Each number is 128 + 24 x the weight over its row's rms, rounded and kept within 0 to 255. Layers, rows and columns count from 0. Numbers have three digits each. The size before them is the row's rms in percent of the matrix's.

# up: layer 7 MLP up, 384x96, rms 0.0831, rows 187-272, columns 48-95
# down: layer 7 MLP down (transposed), 384x96, rms 0.0828, rows 187-272, columns 48-95
# gate: layer 7 MLP gate, 384x96, rms 0.0827, rows 188-272, columns 48-95
up187 097:123121124167169126129124111100071140091099125096124147142143112128131148170126147127182159111078136127105108104093119091136132139117116141082150
down187 100:142159134114110159122119141149133112102130101139113074126135133134122117131132145153116128143131126119110118111121123140188084125172157129131144
gate188 098:094126105139145107137162147108155103172128105117124078131117125140138093121112098095111139126110111173142132116104158099139106134109148099177102
up188 099:123118078133108140115135108097143120077163178114095094113089116130074144114163149123140133154143141135109111139091094091131138113117127118117130
down188 096:129114131104160104114125148071149109179137123125165132092141108145148113120147146117080126098135146143152126132126136144142109116158121121129118
gate189 095:142116111126126186135121156155123097109146124143159114136134099134128122155136099117131086124147145088154123108130130148141117094152119169182107
up189 097:133122130121096120143114148124156144127137130163139128108116111106145096120106171129127104150110121140146149087170107137110101135129101114106118
down189 097:095179138122141127137157100124140153160143141125072102140083121166134122128142121078123115110176143116104133114110146152124154118159104144114142
gate190 113:112110131130121134140099160126119102117100140132112149124092100091148129142128082095106140130128141087157130142164104176092116172078101177169095
up190 108:130141111136067183122145145105106093200156106138133162181127144106110168134153149141109120107106096133127130093155143140181127140145110068152119
down190 114:096135148105140108111090127111133171112101164085134130086109086155109110100101155099160139117134092123110161145132100101119105116087145119142126
gate191 110:142159128153110120126140111138162084137066108110125137110121153104107164137150108125156133115139150128095147130117104121098116120142123149140112
up191 096:151133187169110121120124079102119115146154128112153112118085141094132148125134113124148113092135117129180124147113152117134100103142105126132129
down191 109:133150118112131129156119162126098164087146103143119124141122137125203095139100128122091091182094122130130135129149175143104117144125056094135148
gate192 099:131105135172138157150091141132122139138116136144138169118143118093115102155108180109129122110098097143115147147124114122144113126109117116165091
up192 089:159113123118092133168126182119134120149108112155112169166139099130130140117158144138129168104127166158159109105125142098121106124121112140092076
down192 093:136126120164142076072133086138157132130110138102144143177104123146113090079131091106129129115145113148113159091137145149102093126139087150128125
gate193 097:088113103079123089124144131156119132117116118123118134116104113110129130157121159088129130126078078109169139096090114152191133151136137141139159
up193 093:139163129135136094144100135141129140119125135140128099091084123134119143119130137139136129110141155122096105154136086095108094143124180095113153
down193 098:180102122116111141140129162127145166099119163101119118136115149119143097117165119061060183118118117116112129198117118137134164151146117137166105
gate194 101:152136132093169117102144131087115124133123118149121151103119125133101140115135124103127127114071145100138107145160117134100085176097138143136108
up194 099:130112128156145140125109143123100112143105117140123077080137123114135105130146077114140137144122091096116096141158144137116142116152110129175159
down194 101:120116168115098075123121147125145166111152127073123133110153118107099157116175147152131116170175135133119137106119119150150140073114121115137120
gate195 111:125091082144146140149080104155141072121102158138090140121142142138139102128155140146096114130158148130133113116122141118112105144122122108107143
up195 102:143106152094152131129127145132139098097160119123166133127131124159141120127134159132161161114146129162105130144145141153151132148149184128159170
down195 105:134144111155135114155131180153148110147134129152088149088103123123119147135127157138095081152187141121142088133129137150113141111127126105113118
gate196 101:117150113133113117123110139128114141125134104178098115101138099164112110151111129113146140115150126084140178140125154083144088132109147136120127
up196 109:143120135151153121112118133196119122140161148143105118106128093124128148119115161134120095140101102133101119099106125116145098120146140118164123
down196 098:112095127120081129104165111131110154111133144151118107150103120128147142167131135123134198116119123128152138106145124120130139149131155085136112
gate197 105:119112149116113086097071107092094093167176137157094094134145143074139105160141136131062097131131107087157114116143128101120112137117106119151122
up197 111:089069117126134121143134109097125119106110147070145202120105155133143115112086129121142170160124154084154125128131108143136128102136113140115136
down197 112:122134112154152140121139173126122143134086148146114152138142081102120139117115113071113120106121105153116113122137113105109146099114104126107093
gate198 103:116129102114123149122153120147104093132123141116187114107132140140143142103187148100141105110089136135112152167087117089160160136156145121100110
up198 102:151077114155088147085102101168090152158118119124156164135117128153152130098139122118140147119116089109142123103125106129132119111092072134098097
down198 110:120120173156166115114084161129148131136137112126077100104145149126115124086107156114142145143153091157104157097108147131138155127123137114147133
gate199 106:078158099125129129103139126132098163145140154141112159136139131120133124165131144059128112124166112114145158080125171112129090161110154172128098
up199 103:128146131188126138165168127125143148094108112161144144107127117133175151143121117144179131136147156117121159141108058059111135106131145113153128
down199 101:122123150110157131085112151114113152153145113139129110088175103146097089159159168102097135122166137142132151158122112162102098150133164130093119
gate200 097:108143111143187113136144102149119095150141170149141090136109166133108086093135119108091138129124129135124083129170136127148095140147143131178158
up200 100:093159114098166136143104111135135113152151142158112147126159095118107158168092118138132067188115143118163122118138129120148142126102142186125129
down200 096:138110126115070122139166087128102102143146125150123146138073097164108099111113141141162108123131110129141078115124106154159090164140148122105145
gate201 106:119085136112126120094160123131139128146114126149119132130167121120150137136095112123088103118164076146142110153127101142136075125110087155148142
up201 105:140151105138141143118127148163122133121157124138135097117078113117161122121072144131116102114109140124130166154115116151109099088161110141147134
down201 095:168097119103114149097128154117143122119132151156107139152174151181119123130145158093142127160123100144104148124118141144130085129149169104148120
gate202 095:101130070117146124173109141104119142117155140149090084081153098125100131112085160119138105126131151113167122176158119120133120139099146100149146
up202 097:157185088119073134109144141127114139125116144144092149082136136155136094095077120124140145177116120166142132119141134137126163117110151161110137
down202 094:117142082139134120086134126118132149130101108130136114143161090157127140147135191144077109115135117089107136136067089160111112097097142115158125
gate203 104:143148113087125078144138147091117117131137147109136129144110167103148177107151129106141119145101099094155175083104119088136110126098106106174153
up203 108:127178138127095085143157140129131125086114101114127106144120166139101126127162087147099090089107158084128138124118142105122143072127103111067110
down203 110:132119148134141171199132112128109131105155100125152107121122116125084123089086096141136141119144094165121120124132118149122089115168103139168154
gate204 101:114147132137135158136118126147126104131164158099177070093133112164090165157127088093126150090145135163125141109094132151128111128114117141148089
up204 097:085101177152144119115120125139168165122149097115120110080113143174160142151118146121124135120070121104115168163110074146135120143120139133144160
down204 103:127170126151156128146139116152110111097096106111147098132111095124150135120134092170156128149138121163137164143126141127128137089102131130143147
gate205 099:122073118111088127114131128128091141144111111120124138109129132178121095146141117092120089107086145137133129163106150160143154094109123116136126
up205 097:135146117126140098089136169124094125140113129140087111131101092145136133101130114159086157129135164158103066103148110179130122130130117146116132
down205 097:101091115146166160157165158118125108111161137159135130105162146102108118143137116110130131108131141157136153159101157114106175136111108102089082
gate206 098:113166115171133136130138112119145126140103085149108113128109156160112159185117104148090136143118120085175107111137105076123108124145120117156152
up206 092:111136139114137145096102123130116111113150154198147134122127143174111115144131139110140130154080103146117126194150132171138151140144125123173080
down206 093:151098108152142097138134140165160173137149111142142120087132124072138143155125126146124114099093115106141119100133118141109115172104107134102180
gate207 096:107084089127174137143121083123103138092161069137154138134120124096126109146117138101109172121116129144159133107111110147148099163129154081083118
up207 098:102135088180128147159121123131139147097116105069155110151088133137125139169100158111106110117105128107165158102122116131095145140129104143139112
down207 094:127115125099146127100119068143145140144141152104102133112170103118127091112152111119143117114132168101142099153117156105131137105155174134080135
gate208 101:083124120148092094105099130130141152136107133148138111159133116132116110134131101102133134084141160152089126160128116083128126122162143123124143
up208 098:108089108130119136088113118120144161134137129089111160109124122132143109137133135077128175146114105146135069111113175106105093163130112120167085
down208 098:108136118153155125099107147124190114135168105135161127138134147149116119175120066171178090155163166095123137132126128125146176100127158115100159
gate209 093:105128122101126137130136129169102140121118103090102090158139167129112052168154118114159125102158140138128152122141164123167117120109099147084113
up209 092:153157121132097129167156137132125139105094130110138152132088108122096089104133104092140114155125110146104119140098172174153099112100137129106092
down209 094:131133139117137114097075106084104138115115142140072113154117105145151149141132135171147146148147121105143130150164088099168138116132121153130126
gate210 098:102171116128149150101144109105109144119072140141088159092131122124147073166154130124140135138129148153168088145121152115100086150159151104148152
up210 101:136129155142134128173120116117140065126157170114128141122134161116155101139107155158140094132055145112106144169130123113134187145124137121104137
down210 101:162158125154099136132107160138124144132120166135151096118158137109145106154133108161104110132106101124155108110117133143137092193133148110114129
gate211 103:090155126070141126144105117101161119120156168107096115100169136112119131114144161104101131115155148157154177117124147133137149122081103107165092
up211 102:092172155129176157116154109102110104112091104101144131133151119137144134130115168105136121124170112140111111122138130097123053173119170157151116
down211 105:111162113120083139182156118122122132111135156116140131119112123148150168135165143142141167109110146124137146128105128136152131100158110083080148
gate212 100:139134113083128114128107130162132127144150131104121144143087115133153157160128164067155064101150140104079170141085122105117161178085122118115121
up212 106:127124097139128146134133132114118124139154147163112128144123119137136126091109104164139169157152167102088165144123141130107136113169117128129111
down212 106:139117076132111130173110142130117160155130116107151112168117144148084178110137152124087100103125095107101113111117110094131160176106096163096161
gate213 104:140150163119167113145124141119146093166095133107155105097131095137104104113136141111122134137138147144128116124152175169085131172124131131101134
up213 107:113140130167160121117149124100153132186121108131124135111127138159123126163160097088136133160064109150149099131167170120096144136130139085109133
down213 103:124077103095154126178121152123158133132168135141099119129121129132068146125123117128132161127143064107177103145117145135171109087166122112178177
gate214 098:179109131141145147139168131129094135137102177150096097097095161145166111145139159140144075153164119068121105133120167073143121134151137148133150
up214 098:137153169130120132157144163125114082164141108163132132103133105117127142124139125120109121118133124142138139131163144125106176189151163176132150
down214 097:071133117147157142118090112146132132143142105188100151116096173130148125127149120151149126114143090118116146132101158112134115130132121093105144
gate215 089:103129141097128120119147102144134130084149166116143096119140158118139138191157138104132096157143125163089149152145095137130111125164135141139094
up215 096:166139113156138152166120115133118126131178145151084136125175132141129128104142166130102203163109134200151123156119175113129157147114150107108146
down215 097:098157136140125111137111124156115113117096096122108087151087143118151096101128137125162081116090117104097129155146115191133120127119123156071078
gate216 098:114104121122173134153138096097094131144154152113150110090150156127155131109126161129092131138110118081115148112141142095086175116137230145123145
up216 108:134108117116112111107139152086119158102105138108129138132160117171142136167102116141107137137116146093138164136087096131119114115130056154152170
down216 106:133158169144156085129124112122124131146136122094087151134135174134100157123154130096129068146143126125143162160096159176118160154117152108141129
gate217 100:080139157150109106125132137110106135086156142105141114148173107110161127130148115088125114159132151142064101172144133145092162132096130099153126
up217 105:166141104148160121119154122117106147151120124120139105138154119149141115087133137085104096106128145169173095180099111138090080141097116123163134
down217 103:123142166141140127140098141084102119162167132142135121158130096118155146123108122167138120089153144126150123165133150126116179156152092149076128
gate218 094:124152112119123085152087137174144156127103143147116095093125150120101129084136117104139093080148171145093131138106126161123112117070134124134140
up218 090:117131122132134141115150119114094136150148115147124157110152150141135106148132131112119123183143105101110141121130172121178193107149121132117118
down218 089:109150147136132131179111139099120137102111113163143147121130136122142126115123122117127127125120132152156142134148093149140128097093184093102118
gate219 101:089155077110160168123181086163142103154137146121136110100110119136128089167113131107160129134137138139137136147166138097130093075143159071150141
up219 111:121109164160114149117149124125166139128138132131161111126131133158120180159146156107180166118085114160153127136172140119153141153101128154119135
down219 101:149102145154162095101114157133118151107147134106082163192134159113147105126101128095118137190199137115170146142082126135112109130103145145131131
gate220 100:127171096152161145119170115099163143115151110092101105116135139142113110152115110135143149140135121167158142140135089098194146147147118134122103
up220 103:122124092154142076165114131165086175134132101123126108083130147173136143144133136115157114117147140123126131137164140132150110124075101080098149
down220 101:086154169117095076119154101103179117174129095142129090147091116121116106143121134110165116103094121152115149110136126117119121168127148164110117
gate221 092:109157119123116081138118120167110132118145119133136144160130132157133097191107147172092134147178122137151132126113100170137158148115084145147133
up221 100:132130124170112107137119149118127105100110157153139106141113114131143122179140118147136112119113135149132135140094136150140161171169126108098135
down221 096:181146132115138091150102145118147153120099073113112142114085116168130104151146128146110140138130141159142163145175119110121133072128124154131127
gate222 094:107115141164123105120150115134129158104111132120128137121123140160120126156158146137117112097152144146085123113111132118151189133178188147197093
up222 101:083131095137137103089126078114106139110145127135132142129120115172135141129130180126176153120120112106091095131119125154097138148130118075112160
down222 106:121105142165123135152125108085115125092130115106145160097136138140129140112129139137115130150096127133163133108133116114151133098155175113158077
gate223 098:137117140097151169147123123106106112114119162123133169096148102132132151136148117072117136114177142122124150159073139122139132134115140152148105
up223 095:163139148102136089140136159129081161091122164103142125119141103130132106089158093125116114170144107129175082088095081136125106094123154129118139
down223 098:131146155113117142101105127153118089160106143130101153114109112156087115137107132103145122159121123133078120159156096183105125149084085113126140
gate224 098:111136123163080139127128131149092116154174137138150157147174129119138152121147113099162106149127186127113128143088102106125126094128136082140140
up224 106:140131072182106090108118165112099106125139171143099142124131158147103145131134095166141136169170105116159111104137144130149100136120124147137146
down224 101:104121160126158134082089132139141157143149135145126145115183182091131126136132129105117155151085150145118123155117117129136110134149168136099101
gate225 105:083111123089130123151120168097142132071134140140168118130126127153091106105127121123071135143125135120108166117103125151096152095127138109109129
up225 106:143136120153099115080156159123116151139107111122097144123151158119134125158112151137080158113151153149128129129122151138184080148130128151139086
down225 104:115161105104138148121130139106137097115129115100119162133121085148130172114145111120111107122100123091141122133139130171131136109120120131156138
gate226 089:147154132129137163081145123100087162179133117147099146115139126079121119162115123097168137126134170135130133150154145111149115159072127147077138
up226 104:066090119142124103180132133114139138078106140126168119139096138149127114139144144072165128149120131160148121160132131139134154130123153143090143
down226 101:098149135112174126129101132145153110093159122086124121154157120131138107095107142116116103143143122147122153130150139156164105098151160071126076
gate227 102:161130156158145107137184155133142162152166126127125149139097155148144167120131112155095180135126108157123138111124103098135122152089118114159141
up227 102:141140094174111181147130137152134115130130149136094121090144118150165156089153130119124126126088116115145116159157148110103096111121118154152125
down227 103:124129163120174108128146120125147117136139120150135121124141140143110158139094130106113161121123147081175158116117145103133144126116147169129142
gate228 096:144140117138109137085113149153143110127135066117102143142097129127121078163144122126169149138157132137164128129111098128133073174115153123142093
up228 100:124135169152144073112141154200115111120160079107171153148152118119102109112154132111132092112108126149146143128123116135132108139187124110176160
down228 101:112114084128115157120155114127136090106112132148068117122134167087121129160104123131083140191171135092087145136133146191117142125115155169089146
gate229 105:128116134116107123123173130076124157105157082167151092126159117151097110082142072120124093134136125143086168158093115123152135119156169107132125
up229 098:126096145129119109119121112121096114128144144136118143175136120165145131101144101141113169144143132164100139087101162158100105141142095148082171
down229 098:091133143214101144104120106105101085152143106146122103121075142091127112102119121117156148105117098190118138134162122145141131143112171128174097
gate230 106:154138136099140144133107164137148137107133148165128165113101137125164116094145093112110128093159086151115087096130107115174101114155149189138122
up230 097:142113107107123152117151092119118176119116090100126169099115117138101124186106110140098091130141129098111140151095171104130166113154133087161122
down230 101:147131151108130129150109177152134130162119154140103133105123107131145105135167119137089131152109150119085136108155133124154137133153137143149124
gate231 104:143115129147155151126154155122116092121151128189116124119152107143137143173114160140109149156163111103109139077130115121133115092182115120139084
up231 105:071148109115152140126099165136110150102159134125110168156128179115147142111094082126107144142122121123171155107117100159112139158173156152088163
down231 101:123184152167142141147155103125147117141146113116119160120085117177138137129141136097136069118141130115138145097129115114131121103132123109142155
gate232 098:115135108153130127115118141114093133119164158164139117085105091155125158163127114119101126127152144130100133148132104134197133150166114132125157
up232 101:142106105090123116130112170106116142119123116144118163108144144111136119126155107121093121130160172136103104114155098091117153113145136121128119
down232 094:104120123097130151130134119097081114154126127106170147145146133145122155111109159167132135129109118130113184171073152146113124130121148112127143
gate233 097:110088100125098098120114100137128118119093149144141138111142131088086124095129178113135085166145110176143141126096163142091171125123147174168095
up233 104:112100096118108115114196113135115134081135160107115166122129147152121145122140093093163147117145164158091161128114134101106106119133122146115121
down233 101:144147118171092144105093145109082126122140128130129089118092117127081124141122099113164087121158109126121150153124171105122083156145197156148113
gate234 100:099128094129092094160116098114102117078168096106092104174132113137129127127128150140155143131123137154157110159150112149127178117133143119139153
up234 093:127131171117085114134140122068140085122110133151144137146114160118125124116109112118128088111073136099136139109119139156115068107132122154150145
down234 093:116144120112109109136127114150127139147139150144122137147163120080169090149146164169115160123131100124161096163129085084105148117138177119111083
gate235 101:109112106146102179114132103135142084129131131086118152130126176154122092128157141140091122148118142142159142113140122118143138110110114132159101
up235 100:124155137147116106125147169126122142113111140099080131087136093170094094106127122116127151136103116126123091140130151156099128126098106123121157
down235 104:114142088122106114100131102118167094172167160134107120168105129158137121126122150108120125137113117114181111130154118092122118114134133161140161
gate236 095:099139104137124122134155125145141131128134174138153117151131146091120125103145151081158154116136128148163128141137150136118092100142113115213068
up236 099:119159124152130108105116129125117099153128125106109146136156117184128162084105136104128143128091137106104132117162126135124145124168133148158117
down236 093:108125107139159091174134154099154156130104122129122113103102160138136078124124089098134125142139131122141133076140081158112119181103127132122141
gate237 101:124123100143149079123123145111161090132119133103111126127074115102115150111114140121094120145095158146176121117118108127173099130144122124135134
up237 104:108154126108094104109105100159111140145173149142168141154094131109114113049100065136115121175128130136112112098126148148140124137112080105141129
down237 101:156131141139130114126158121137122114109133111091126132144135131149142119177123134120148125115169122123139092152166115158101092151092171189099144
gate238 097:129118115140127138140088123106145096172128152136092127113120130126119126143096121091127177097132134113109130109113107153122176101165124126095121
up238 103:126161139100168149164187124121145138116060130122120127169171154138155102120157110160146102121139137120139123152187127169090117142077117135115159
down238 097:115121109125148158132111107097125105138144148144170165120168084144130129138101166102175090115091094120152144130097142135149163080166121129135085
gate239 101:092143125139151133118117147107138145152126160122116154081116147089129111127096144145135144133145155165098145162115164166100125133137103128132122
up239 097:136157163175081119168155160129110158144156134090153166123114140122129115132148172100139112125144131075129115114116102088127074168136126107151113
down239 096:113092107166149186140078105099111130150157130167137160134134152123119115101139156139167170104127107144120106144170133129098183100139079153120162
gate240 100:086125144097112113087127131109124122178115136141118088144152114143136149142150137129106145101098147133116125145117116143130136068093110113173130
up240 096:141167102116114086139128145149122145110117153147142121161104132094100149136093143114101145123128149130127085177121144071147131131067149113173094
down240 093:103117088150191106151155090085100105120134141128108144125129173107091174117138146167125125139094169142112139136146134137136120124156101171139132
gate241 111:156126107112117129136175095110157141101120147098096100115129142117127103137152172136078142136099159129145122123152072093183082147152115142113138
up241 112:139123120137129126153095080120165114128127151147095134123100133078148120148116159149087126160143084187138106103141121111114164098096123122096085
down241 111:150103143142149146123154161152142111165156151140142166146099108118154126168140118146118120135133113121145116121158114083109152134154148120164167
gate242 103:093105118134146118141107085124103138109131101107155064125133133141102111164105137124157084152158091083154143123148086140171098097117110100107153
up242 092:145149129088107087114122158076126126122106146113097127129127161111143139103099139142132127125168115130147076163111155134158108162151082128140106
down242 091:105110120139129167102120117201128144114108089149080090144143112155141140155127143175127139123150135109143165167164136102153090134103158140140161
gate243 114:122123131071107139098105126142100133123126145159099118134093123131174128164120144120168123159193133130139172111124168141114104139154102091123131
up243 101:131112113200149127117082114096110085163125181114133117182149128117100161121142164132099172092106112131107109141138116134139146093095128137154132
down243 105:154136105122113121175119116135123109127112160095135144122151114107110117088115162132110137104119147085101131131155118091146184139067172155103129
gate244 090:154120149085144136118126110089156095121103117159136090126071152140115115118112108040101109145117151139141107111167124132121141148139133099103114
up244 085:132127123129123100150120171114103108132151149163139155162075141131160129115138140183110153169101079116169114129140116137119140131160106108121152
down244 082:107139133124083099100190105168146166118138135138101171098140146112116141138153132137131111105138173116115131141128097162114124152124125191124125
gate245 096:132122140085138161166112144143126116113152155081131149128155172148159094118116141143095108167114126156136126105129124093131130113109118105135132
up245 098:113108079143144142156162192103159155119171100096120136092138112139136128119103127135122140128142150121157123100156130175124138096066176097135123
down245 094:142138135115106135106112078084124124126137123151163081125143120120134133150136109113127107114159105132165162177119151127166092135086079113119157
gate246 103:127124132122158115130158144133131101125129122103135131137131133100123136118153145063087093126111132129137157092088142094146082090141136102151139
up246 094:114156100119114142141139128111127115130141131145105110117098086164181112076134125105173129163135145095135138138180148092132144126139112106117175
down246 100:132136191129160124145123156168114090116151163117125096166175137131098129128116124116105140177121161127112128133104188104142121154131152148138097
gate247 099:160127159128139140098159122151079149136123115068131167131119097173145129161144104126109097072152108160113121140092134113120128136126137112171127
up247 101:131161114107112143108113158142114122124134117085158171123146087129103112108152137111142135114140146139132121133129129110200127152104134177136156
down247 095:125112142095157106133169145164146163111115141169090099144143116139165148113117128180113087131110091116129162116115078120150107133129121114104153
gate248 101:118173176115164118107106102170116158129156127129132134129143148134103114162105106157143102120103147118142128101130166102118116140121153132151111
up248 100:128136153105131108101115115139132132094156083130139092121154109068128115153121169126137130149161118113123156131158161139173130126125132111078136
down248 099:126111104136106161140059150144120137119110152137138146158147157168157103094131119144094113142090139149104066155133121103092139142113145120107122
gate249 095:113130124155088079148127122123119133102183123139135156121155111108114136138165138152149208114153127146129133137127104126109141093170098124151076
up249 095:116103087139174094100168096136142101125125131158107091161105126157132149110100166136098111144123132093124139152121114131142145122148118109123140
down249 091:150138143135107137153144153134139107141125125094134130110134076099124109136128102143132133089109083168134153092128119141150102089116100135100078
gate250 107:127153090153101141114132120147141140124120120100131193129135150126159093064133132111115133160115150140162135117178134167147157152118157153130114
up250 094:176084113095133133076127111131098089146140112170104093115159133180104114146155151177094128151173122158085135104120118115143108125127129091114129
down250 109:118119105130135054167095193121134116146125154148152152149142165105141100078129120120125119189163125136142146148150139130115090116113125130122123
gate251 095:173130153111098140162141132095105101081152077166094134119170156102147132146135135136166095146130134115139114149168095071139141115079135128091154
up251 097:094078104137120104104115112208127179113111166123136162095137081141144117130112145107146099166113126124132159096131153132116112088094096134108136
down251 102:165117118090143170136146121135113177150122109155101112122128151149119151123158120191115133149141132070150140148140149088139147140085128130147172
gate252 105:148158103139138108099117136172127102137109088124108169134162130092112100144167140203125099170107166119127085109094090117145134149112141137116135
up252 104:129116132121124120137173091103104142126107137139129171120129135100115087111113130187146109144083122153103102101103139151132145130156166080110095
down252 100:142152167108107136122127126147140138140112132126148133110082134075125164118126115133115125114166111125162103087152128079124125136154152153170131
gate253 092:165101140115085097082102122072120106131155125135150133114100131141116137150143140144102138125133085109118102098107102148139128125111132188156139
up253 097:111108172123117113104100125136156133125121082167132111096138094115144134135115164109127116132142151144109163117128131128150184108145130122094095
down253 097:137089178145130155086125122116100091094119124150137125130139151133149180140139123147130090123119123126167117108140120089118107132129175158103118
gate254 101:113097154096118136138140121071070096123092182140134118147144110127133142157134120144151089098102178115119139166103070099127139153127118108152132
up254 095:143070113159113131103085109135107080135136115113115101099140163111183114144134083085069139148151119165118179106145086125114122137126115143137117
down254 099:150165164133122164129098142143110119145166149146145104163103080169055121130156137128120134140151107115109128155115142157154141155171125073143146
gate255 102:136118108122135157109127104143105095158099151116145116120119175122098156122115172151109094155146136122096142131105073115181128101143115113154123
up255 103:160136120158126114123102149117114088186131137146154122121144163115097150162126127176117126069138118099076113133098101102134142111140081124115150
down255 101:156106145112111133124155114090115134170110150139083077143091129114178124118135143151099106152112155136156141165173108144163109122090145107128102
gate256 101:089120134102118105110157162165129130106088172091160100098140128173120149122143094097175120091166109152115132150111093083122123120137146097178131
up256 102:098096104126135102119117148176120091172155101104133114150091132186119119141135139118161110129136095113097133143123154106113163088135123121169095
down256 108:096094135117110144173156104141069098109149112138148143116111143089127114098151170130097144105136185110121172154122127118164089146123173121119155
gate257 100:122123139150160124077098106143084119140172123167103125123153133128130109139177121121136103118168107160138130168087116136132161092146143092150163
up257 097:156083171136137132105127103094122108124091069096099146130113136136113116125099132113156133119129153085150177131097163105138128169150162103138132
down257 092:124127100109136096128103122126126151137118132178162110144090108092135116143161166111135122145194124131163105094131141118095131153076089132191115
gate258 097:144101121120130099177144118118115136130172111112102155172137120118150158119115189146110138119079127131151133104097111120109113132128142091155134
up258 099:127180166112139120178126147131120136092098134115119108128107091137141160139124142112142119087103149135131113083148147137140112093129143130125136
down258 094:129144101138140108143139073175119133133134168088140163172142157126119117116139139147127113126125125129168146081116137152136192167129142097160146
gate259 102:128105142124105180140127128107121085110127118174128130138126118152183097143116181151157172117106126114153107148157134127106135149111122143124106
up259 107:117111083085116152129110125140128124146169108144061121117112125069103098115116144118098114128139167135158170154160149167095147150099144125157130
down259 100:152172101150122099139120150106070136131101126147132126126177174125072138139120122160105158132078170132104112119137114080110129123161105164113131
gate260 081:173121066121124140133129139128088165109133113143115160129138135135142114087150127130117156125139127111182138076109133128122120156138104126134133
up260 088:166126122115130129161079128138105126130069108101131095099125115177097115093120148156119107146150161136166157079154107108088143137116114103126164
down260 083:113107180105146126091102127130117129132124206149107115113126129123154154144160158151146124123100141147117081133133129146156104109152135117105145
gate261 094:092116130137125136136123099112117129101114154152084139110162147170146152156109152121125138093136147162146115164109123129123124087099169121141139
up261 093:143160079133149116159095058095132136144115089111116148154143109131135097128107157128116130154090117123152111101111126156163126170104136094151127
down261 102:130152170076144097154104099070101122124135150108135138095117138132169127135124148106129090146125162138091122134142135156066117124176153136122092
gate262 104:127148091105145137125135126097108142111131110132137161114121188146163106092144080147113136127131094130119132169091161099137126123167123132130142
up262 100:124122131119109115130132134082115128159119138128091067107130094107134107126101142150142066117142109151166135095121115137165161116152089097132174
down262 100:160112124118149111116154167097125160132119156117182130144112105141147173137148150090124105143157122124111133081088110123130109134114133172082149
gate263 109:083122108157143171124098141128107158068136153125132156106132150146088158092087089113136109131092147112148132111120115089144120137102109157103107
up263 103:155123089129114115141107125106139123146149144114154107121117150188109110101126134099119152162157142139090148138140118126147174081159162106133148
down263 104:112153109137144101151155071169143148100097107177115096108102117105131163110136133139147080129107101153121117129131162125165123097138152123133158
gate264 105:142137128153130131157110131125095151170114106132080130154124134092174130127156134134116153122095169100119142126062104137121128116119126168105112
up264 098:136154147098140130128142130156104101155115136125101104151110108115171105101157088157161140104158134108168104120152142132151098140135104159145141
down264 105:160094079151152126126127129083155101135110148109136122157129144151104152081148151113143149140102153135128118115122108126125129112102115090133128
gate265 105:093139121110138101141131157115129111127091097120109166131137130100149103116145137158117113102151112129080127081099109123091077146116085102101084
up265 099:105114086141131173129105103111124132092151122131157124115103153105132148112101101119104133138119113162132155145131141130107131146132158126127181
down265 095:143160129111090124114149128143142080126171147088082095132147112102077176095171113156139091109143151118109110162134136105126123152151149111152129
gate266 100:154146149140084114096120122123127093130125137147185094146132140132148104127160164105117089137102124148106124151127113119132077126140112133124125
up266 102:146099146111113139177142119150125116120145191099130151078108152101146109132137168136122141163108112147110117072161105072126122143108137138143149
down266 096:122153117103142177134105113104093080078130095136144116149135139172092120136130129155154113107112099136130164127108131131133133097148145168154124
gate267 105:132155141175162136159116147172113134110138131104122138095107154102092145148151116160112177117122147149153147140173117108120130141151139133150167
up267 099:117138134139168175097111120118154113144131118091161133067124169095135142083098144107112142135136087141109143090121143137160150129102170150101113
down267 098:168133104139124121163150129126141133108126120105095131148126115133124092122122127157146171145145129123144133137154115101125121136071130101165119
gate268 111:156100122117114111153135095091126109128121127113145126147162113083161114121124132130116128127124139119126160154111134080094149139126094168142116
up268 111:114153136162136139144113183149122153174125135139130100099132090145192113128128077098164133140150135121120094113147124120134125148108121128155110
down268 107:112100100133120127121114124105134137129134152079143120137157144159141135149110134089136110150140104137132119131150169118107106147131133095177110
gate269 097:142135112131089073135093135102103146113154128124137175160164186076121079132094106113111132154108123126135159100137130135082151108120117138148142
up269 100:109159100125157138167124115099160145055114124157119126138121107144111165121127110127148134129164110082150087140116113155144123093149077103154084
down269 099:154106137105134064122111128164125128152113175132143136125133175118145128106101163078125127139121093159147176125121117118155083135109124099135143
gate270 100:105148119116130140106132131126112154116108145111146097100140116126188097069090121124161086121149131140124124123128084127130165131209143129103095
up270 102:149182096105113129090131118130121115129165106126178139143141138137174130097154104148118138090133120157091134123142096196145104163114154145107124
down270 097:119098163126147159116132123085129148097116112126147126180099143108107158137163134102117158123080162119156075134127147110137151159130096124138106
gate271 102:119153103139160115135142137143136114161161126121099108140136147130127120110132070112101112100154136105150145107122108134125153142110143120120136
up271 097:105169101118150117133147149157087177137136104130189119141098177123080118135151149111122172145170101130145172108121167130141155133121117099144130
down271 098:098142104155120169120110129112127129151142166116146124103121070094142116100143104135129130080132163116159185118089082139115138142137113134102133
gate272 107:125095143122132097107166136103167119120177078130127092152090150132099155085165148092148146128111141081146119139110171155159140139131104157152117
up272 099:126170121153138095110131126106131160103153134095119100140131154124123082149085109113176134158146125092158131124091161147164140142155147128122113
down272 101:156137119119085150142107110152121135098125160098132137104144172141111180117116136154079072152110109144154123099104123104147103133129117191147132